config.yaml
norm_place: "pre"
init: "trunc"
init_std_up: 0.0375
beta1: 0.95
steps: 16385
Each number is 128 + 24 x the weight over its row's rms, rounded and kept within 0 to 255. Layers, rows and columns count from 0. Numbers have three digits each. The size before them is the row's rms in percent of the matrix's.

# layer 9 MLP up, 640x160, rms 0.0974, rows 28-48, columns 0-159
004:092080130124147137136132146117138180133118112103103151110142122155190076138145190151142145050086164124153111123168144170133125141126138131114143131105127104118106079170131134140133098104124158117118164143151148109106097105158109147104092086080123100144155147098137135136144146105105093158135130112112117151133136109115145086169120139150144154114134154146153108120153110125130164089136129123152110103119136133135130157129152114152119146117143133147148096093140144094141077113156148
114:100096070142130114138181145141139118120164093143146124136119101169133131161132078159096095140140124124151094109140107164111152093100151167105117060109153106122137096161141137138142154103145114115130145126104157123143159129134138137152079162111140179128107128115139130115108136095141146156102160132122101155147172125146131155130155132105138161143096114188142157145153156119125117119153122149073118110086107120122161152134138115154168099150153133118132115153104130104162148170109117
110:129130143127135116136137075102143124092132125177160158191127088139109158215131165142127134103132101159137138136122150117132152133118145127159130131100104127115155075157139162149125126111107115159146102155113117090139163115134143085089108132127163122135120125183161123112120130114109129134126140108097122132129159165125185148132098125135149093143113124136134129101170150153086142119110050141096174116123136132129089089140140108138138132153102124117109121123144128091165121154132129
006:103115149129124084126120144144167148133119121138082167090156119101147130145148124113100170081128110119157134108109104119171126144126142105073110125096155114131133163133089135074140132118122097151123152117159128100152125135138037128137113184099122110109123163134146136134140156116114145145153114167100152117100115151150193117149164127106110118106162149139132083153129124148097116130138103098133100162147100139138112109124117086145099151159144146116162103110134158140132119151109162
120:114105093134110137134140098121147096093109149129179110148091098133094149133156132181126065094145094134121123121131091117150131115127105136120164129136149111109118157152119125147120125107126132142086127123133152143126161112124139167159127129144123098118085149128138173134141081108134103120104155166067123134117178117180181129187142090103135175077150143149174108114152101122102113096110152138131127151169118146105135134130139178120145151170139148136110135117125112115130129131152132
130:118123111135164133127100126144126108168097089178140144136128085127139162204155136172101119112132099132133110164096106090145161145124123133161099085139162071119129185135145121108120150150142121139138122110133164099149141115160153086118124110132110117107164122131129136107147129152130105108150111135107156170126149157170126127156097112116127118153132198146106099109134135110118133122126098120106143124129103113146145139126120130147144093172132146166143140114124084059109142081137137
109:118140129084118115131142123150113173154114173153138114130117135130082122152135127110123138113144118108110126155135120124151153121166110151133125089169132112093089150123168151131154133124119112153063127124098131128165139085079152137141126138119111140134133184119159167137106141134131089127167136094096119111122161107124148176170080130111118158049142107129134123156148107164123128120087123131111151158166147135107163084127141128138144109136147141150141123162121098106130079092159157
082:147110106135116101157147156110163158133115142116131133132106148146148129119117099157078097133147114137132139180163150110127171147095106110130165078091129120145115128135092104102123087130137107086153124111145133132145118140097115095117125121097128124134128114115167112146099152064188125155117128139142092122108112081126109123076122112151142117158120152113113131154157112090165162206126161133100138143137118108169168128119102113125137131115137117159112180125110184153125118118110130
006:148154122141103112119145091122085130144186152111127162120118129116061117126125107108148132114115128155099169136114112125167147162115127159130134138103132150159133133105101139140127127147148138084138155086123130093123118103106117156149170123127112140113096132162170142114077106140143084159126136145070103100154161148135130120152132159174112124129133138105126115170121131113118087181129112124119155088124092139153143103152127125134175096095147139157118144095110185101122141136135187
121:110142072155139132161134151157146133132120149146160081150149086126112125138077136123091094128165124147162077110119118103164180128090132205098146123103114106108138115129173098121117133135143102115094143168117149138111132118157155118133101168116122142130123121127121135143123127118131130119155156155123123131100108111173167137132147102140169117104115140136163104066149091140152122154074152127129133134091144098133153144179161155178127134111098121146121143108115131111158136120127131
005:136152107158139125154126159154134110141142105147127127129126106122095130123127132079135102118136166108136123151125163155162127171118092132153132134090133161154204156152092120131115113102119134116120132103138143112135087174119059115106128124140138153104159154137166139124080116110153114128142164160058134114112133097133149102133151150180106126103107136094141097133143139149139128139105119128140102106112130148135132152153100092139161086115156141119164106104141113126153073146187127
005:115115132156122107122128147137127141070155142130110137123132137115114140122111113128141120116137135135130155153129174162150156152092090151152118162102101104145183132142095108142114067165073118090154106088151127124119085127133134135138146131133097138112155142159144139085129121115177087159132150161120119118114147104132116129153131153158110097126120163129163124096147092150096096134112142140158165087127120140112126140155132096081141132147161123122158125132130113106191060126182124
116:149109124112123056129132156113118125111113149127120104095074108112089099155117108174109117142137106087095126152112108146110127111111135163101101113136152136148137161148159149079104106141092159113119134163135150139135098165151153077160112145105129114083104106102159136140132115115148096148150121114157140132095127164156159124149124117100113162145181146125146123105108140128132169140086133096140142133149128113165082162144185158129141109114106128130172108150131143081125144151126129
005:145150125121128149100143111124116142068104114130180087151178161143163134093134130138100101076144133140095136144132132140105138119162128163126084130097105137154165071126149112156107094081127147122134094091128149115110120137145172137112123082167102133131158133149080143130115109097125124122060131122107102112143096121126109121121130147126168124148159137114148152134141105145111119131077171113141074131148113108118162158085129156104108103116131140134134105126132113094105127129170118
007:119086122143115125110161105164108128130158124183100200116136102113100087117127101135156154103150103109135139180081117164127158123089109127170107136133122087146150165122113117143134080145131085103152173122115129119154113155138091174129138120099117163135122166115119129107148114121151117133116129119060143119102181108146140079123147158154112133110127160119139123093113112169093085136130154116110152120108142132136112138121142090111154119151146114117150129118130126099165113098135144
110:172103096164107113125158112137172132119104097149147139143101092153114118136121100150110137141170119139132129134180127117134114101065133123165134101126111113136096112172104156116135111111154105100127149110162150095139102155117123103112128159112077156139113137115125169159082122163121120140118122141161119101126119126133171144109122134121123062158124126142148123139140123118120157107164099165113121096110109116155140157164097128144155104152103185135110122140168134056167132132151156
006:123153131155109129163129155136160138105135129129132143147139129156117130135120080135116112159149127108152098129103107129110114123179119162094119137115146097132175128165150114110143145134141115170092108150137124139145144160137021104129107184152155155132152164114117122154124115120125192057139125118096144096110102095144137120120143104145114135144106137154109145109126119142111160142157140129136113198098140127115100128143100149157090146172128148103131082127129111143119111142131104
112:103131098171101071120112099088144142092134058169171181168131118173131155188170141146131084140158127097120132136120087134108144138126122116136135078117122110135138119173104141150120142118140145158103114120130170104120142069162143159105088150195125128146127113122148180127136134101110116094119114118097101115132146137128145150109121099149123125152130118140138156088112123133104153132133118104129110095118128119111102175118114121160137127142142143128118138135133107117085127163129117
122:136122164129131176146142129130146162109173101164090149106152152124116151121123149126108094103124148108132134164162140121169137108156132140108089104121118104152158109168133142161129171097099134119119123146104169113166104141124156148116091112108149112119099136163142148078091142097144088143104134127129118125108133128192111118133155157149162172139088151169128101150141120149096131087123112161131124138162113120112135143123151127118167100159146159150127139170104119121131186144168160
120:143137112180106137160106159136147141122127124155156144154147124132115096116132120134120124124122123123116123119084152133121141076115109161082104122132165139130131176171132141150105130136066126124105102159109161143148118121146157109169123136098099137091147128115110137058155126101134133107115128157064118113143077174129141125108165133172104136169128119122088143145159138112139161143107089105114092150126094094141096153117097128136150124105148129167132110128160110142120183150088123
072:132135130146095135145117111132143121080124102169176134149173098177142144164143108165058100110164126112147111143112142128133134137151107147146111100127153138139117146145144146141113144117117147124084137165086182112159110097109119131132071139116142121081122155147166161132110102107159133125145134164084150118170151125145147140129142127159133110132100133125119159135160099121127178097141104145106121147135119102122146134143128116122182082099133126184147153144140175080134123144126132
# layer 9 MLP down (transposed), 640x160, rms 0.0842, rows 28-47, columns 0-159
004:154142119130139157121135116145130127095131166135179080122114185110093171146132079043113123130162112136138133109112135114136107122129124132121151136185130118146117156135097128145132140156171100133151097112168142141161176170105112091143143164140112138108119071197133116143094117127121142139141123170129137123113141134137084138069121121164154114150133101135133113117108142106159127139121122101135150139130111142132124114092136171111144112149135156102140163155102127161125163147114149
147:127108099120101117103123122118120164131187148181152135118145093146115141199150131162136077107120103143098096122132090150130149126098111159162077070148134122116155141176173168124127163090138093134099122144120159194145129125097153130161122159139114151133114116137156095115117152089114131149125105128107125145099151104130153135143135148131136147145139121170117148118144131159092150114161089115126164147124158127146131138145154145129168108139116095153101135139104129128156110145145153
104:131100149117112101112122165137127139161159132103125144055092156107159111124127120130146131142111130089125102120106135134089111117131126143109153094122178135138100108123094081127095097134141175156160141163167156145100112083135109128192132127155125137126067150158158140163089125122139131117074145113131141141165132089113136153135159154139130148127130108079182096159108149112112110130142147145133140135113115108162159106144133111105134111122112149152125124174134141174142102113155113
005:142159133131136141149130147066098120151111124119173087134113141155132106139151137157159121140092118132102097130104148139131131134094130162136161138175109103137096110106150123104105111113108132094129107145119130167122150112116159113120138078137138146141155079123119096148122098148139078094151161079136128134096127092143052107099087148142168116114109101138095164098084143112118126143121148128156139117140159124113112160175124156099146101100129123139113162157141118082127168102138130
111:126140119112161139083138142122113111114091117115121160096136170139156096123112118152171182121107093168129135114132151088130156126091142129122162177104102127121152121169120117091152143117127174110121165145136082101141110156156117087096144152149147146141140157098094138079121123127171118130137100135139170112158134136165113111112126106130101132159136142128130129176087133132120138144141141144132101194171119089141131133140096166121123091100101118114139105128109122103152183108157121
133:115128127167117161126132167149142121116138089125155092143154131127149116130140095138146143105170184134126116165128173070094082128121145141121083158104131094127129136112105120111161120150155116116132147173095102110158102120102131122145101123129107139104136090127153141144105121100122128116112117124144169100128089141126145144101153156107131119155085135131163115119139146118128157126125119139153095115107148163156144118105106138132197147109133148139063121153149099145093099128056078
102:126177134162128157127130134137175139132113106139116117123145166113122124116130103137099111134120095185136160080161128129164141137136152140112106129111094121171157106125089111148114177136168151138152108115095125098115096136114118106107117146096102107198151098193085132137152151139138153110139108163151158114118139153132143102112148138156089154177120118139123157123143168146136128130141115145103134098134119059117138109113140139102152113077126094126118120123168132107118169125103102
098:129123153141129140129125083148106116120147122141135139151091104133126114175143157107192145100138127113144113071115104140118073104159145170118100166169133150119108144122151149124108163133117138169105109151125144111101136091157165149146133125153109145089135159112090154116145090187095121118113114112073163140144119161140170150162138123122141153107143117113154133135107139150096066083115094127120121125122161144125083139129145134141125141121112112112128088146156084130121127111172142
006:158108111125141156135115202096130129131092097150080087096107126165179133088123129140101151091147106155153121083125147133089118113111109095142118108130132124114118118161182143161146165139091130188126112163131114181146144137154130080144098132129144125145140143104101132127159115107121138106158157116148104133111093119148110153116112114099167134155129113158130148089120121122136134074122132100128148172150133140086128174140143153145098148144128125109132113166135093150130139116154121
129:132122126113171136116141124115178126128133096115126138117122179088149186123082100146121157126113160144134114144103137042123123153149206120138149134076136098130116163124134095143168187140132098107114145140123128114112116127128138117139112094113099140176152134106145117128142144088134113167130143126073127143105167146152109108134153137135115150097121086129140151149127139125136135135144116130128111120128133107140114133050078107142131119123120160152116148117159165111167129136121117
004:119096135079155113137124122087145133117132135111079124139124163145134125144160138188097132104131092150106123101098086116112111094118129153085154128144168114112115115106170132143148146148129143156147132118120126194132161088124168106162138104107117144134126111126074097111175136156131138129158125090156098137118130125128116159164082138123171119176130141153089137123116100119103153119122124105074144160136139144119133131126156151150121155163101103150096144114117108166115184145119134
005:123127132116153155128138160104120137138135147112142115123138164165131165186152150122143156089128105093138133097122132143098117117162144095110140107162154162103120151119184170112144176126162127168087111135108091163125159107125106132138115138102160114107130145114098123142141116172134133131134142105141143143131131119154136148126114106121164142148139123103100145155096140134138193105119132124079125193128164154127129117091099173194148129166120145136117174114095145144087158119112124
102:122098100123121167137126165135109128116130096089112155175104120147139174126120146155140112123144103133138102150124138092138149160136136147150147134142060143108117137088127138158143129157133110132153107146109064121100168136110109126148081149095114127147116172155130145122116114171114099120119153152105146124127110166092119108135138127154131114107130087054122097134179142143140140081153139115122149142121126124174169109120133117146129104084120125138123151114155142194137098104179125
004:123114143117131134129100120153136142113153142143115111070095131140084122187140132116163153117124138080137120147120122076140134141114125071096176155154142151111127164129072113129132149126141142149122164163119105084145120117096140129125127183110129113124099138135150105128167125116126190118133131151144163146142138167088125106099116131155134157152102134176131096132150123136162125090137087144097165113112134149123135118135123125154140165179143135124181140136125126165136094146081157
006:145156140125144151143135136108121137138084130082127088129119145138142151108127100140068124143093104127145141039161148146109108144146113164132174108160120172124095110137135170122130157124133145194108094105134110174086125093117129138152099120101133137111118110098125120144119157158133113113149158154173114135130113116125125171119112113131162111178143106129125123139143133095135155113102112096128145135165132153116121143103100188160124163165096134125105168101119147132122109143140102
100:070137186152126135138095116100126127137166166161147121158114153102144140120140131146138139117112174133117142145147126124174149169135099103088142114109144119093155144104167117130102132076141173136129105117123116189132138122113147154187143139138169164108158101173133099170186139081119131131156135131114126152153100154124117115160118145118137192117149143146108126128103134132133098113131148125130152154103164120120129095141155123121122123151150125132155131089159131180116137102104124
005:121107138088138109100140107111121134155117130096148153139143115126124119148158169113111136130092122118105134162123119137146165122083163134126145128091112131129102120074126138107070108091110112085158140102104153102116108101131188166111143069113098085150140121133111138139153152118106074183103114146169087133119139153108107125160124137108145110092118160141123105152158125125100100148144110134116146103142142108137133098132107107095166120088092109124114141112157118099127130082080146
104:127100133097123100122134138117154090107185109124128128151140154132125147136076142133141099071076168092144114121107150151118124168128120116187109118140128116121160148145105094149151125155141172147129147143150106120107143159145129162149107092133099146187101120133161110123146155095141109161140133125149130121126169109106139160129099125116124148083143135148105147149120127098092107137089130120143162145130124150145121162167131138152169121103164126134120182125197096138123079120137126
142:136150108125181127131163123111119171115130166153118137124098105105116122141118136124083097115095131103154088124100115073180126124116140152127128141160130114117134142138154163105129125092167113088163107172075170099128094107167167156133123146107131071118115126129135156103096144129156127147163135157137160124102120128122114137130140086188167162164113157090118147139119109130159100122111124108134110108133126164121129153120136125102141097095158104108130170129124105120147146152177123
118:112140117153125148111122150132130105094085137129090091158126113135119150155109133164114155123126146117140139109100140130130099156158133057157155090110173169145142103086112116082130121136120159096145136132182085099131112136190171103148122112150165110122137127146121118107131098126118102155091101117145164130144157082117133106158124117105121127155103119140113103087113156088128132093125129150087132144177138109136123111135166147137113127145121177105141175137087147133164128098132132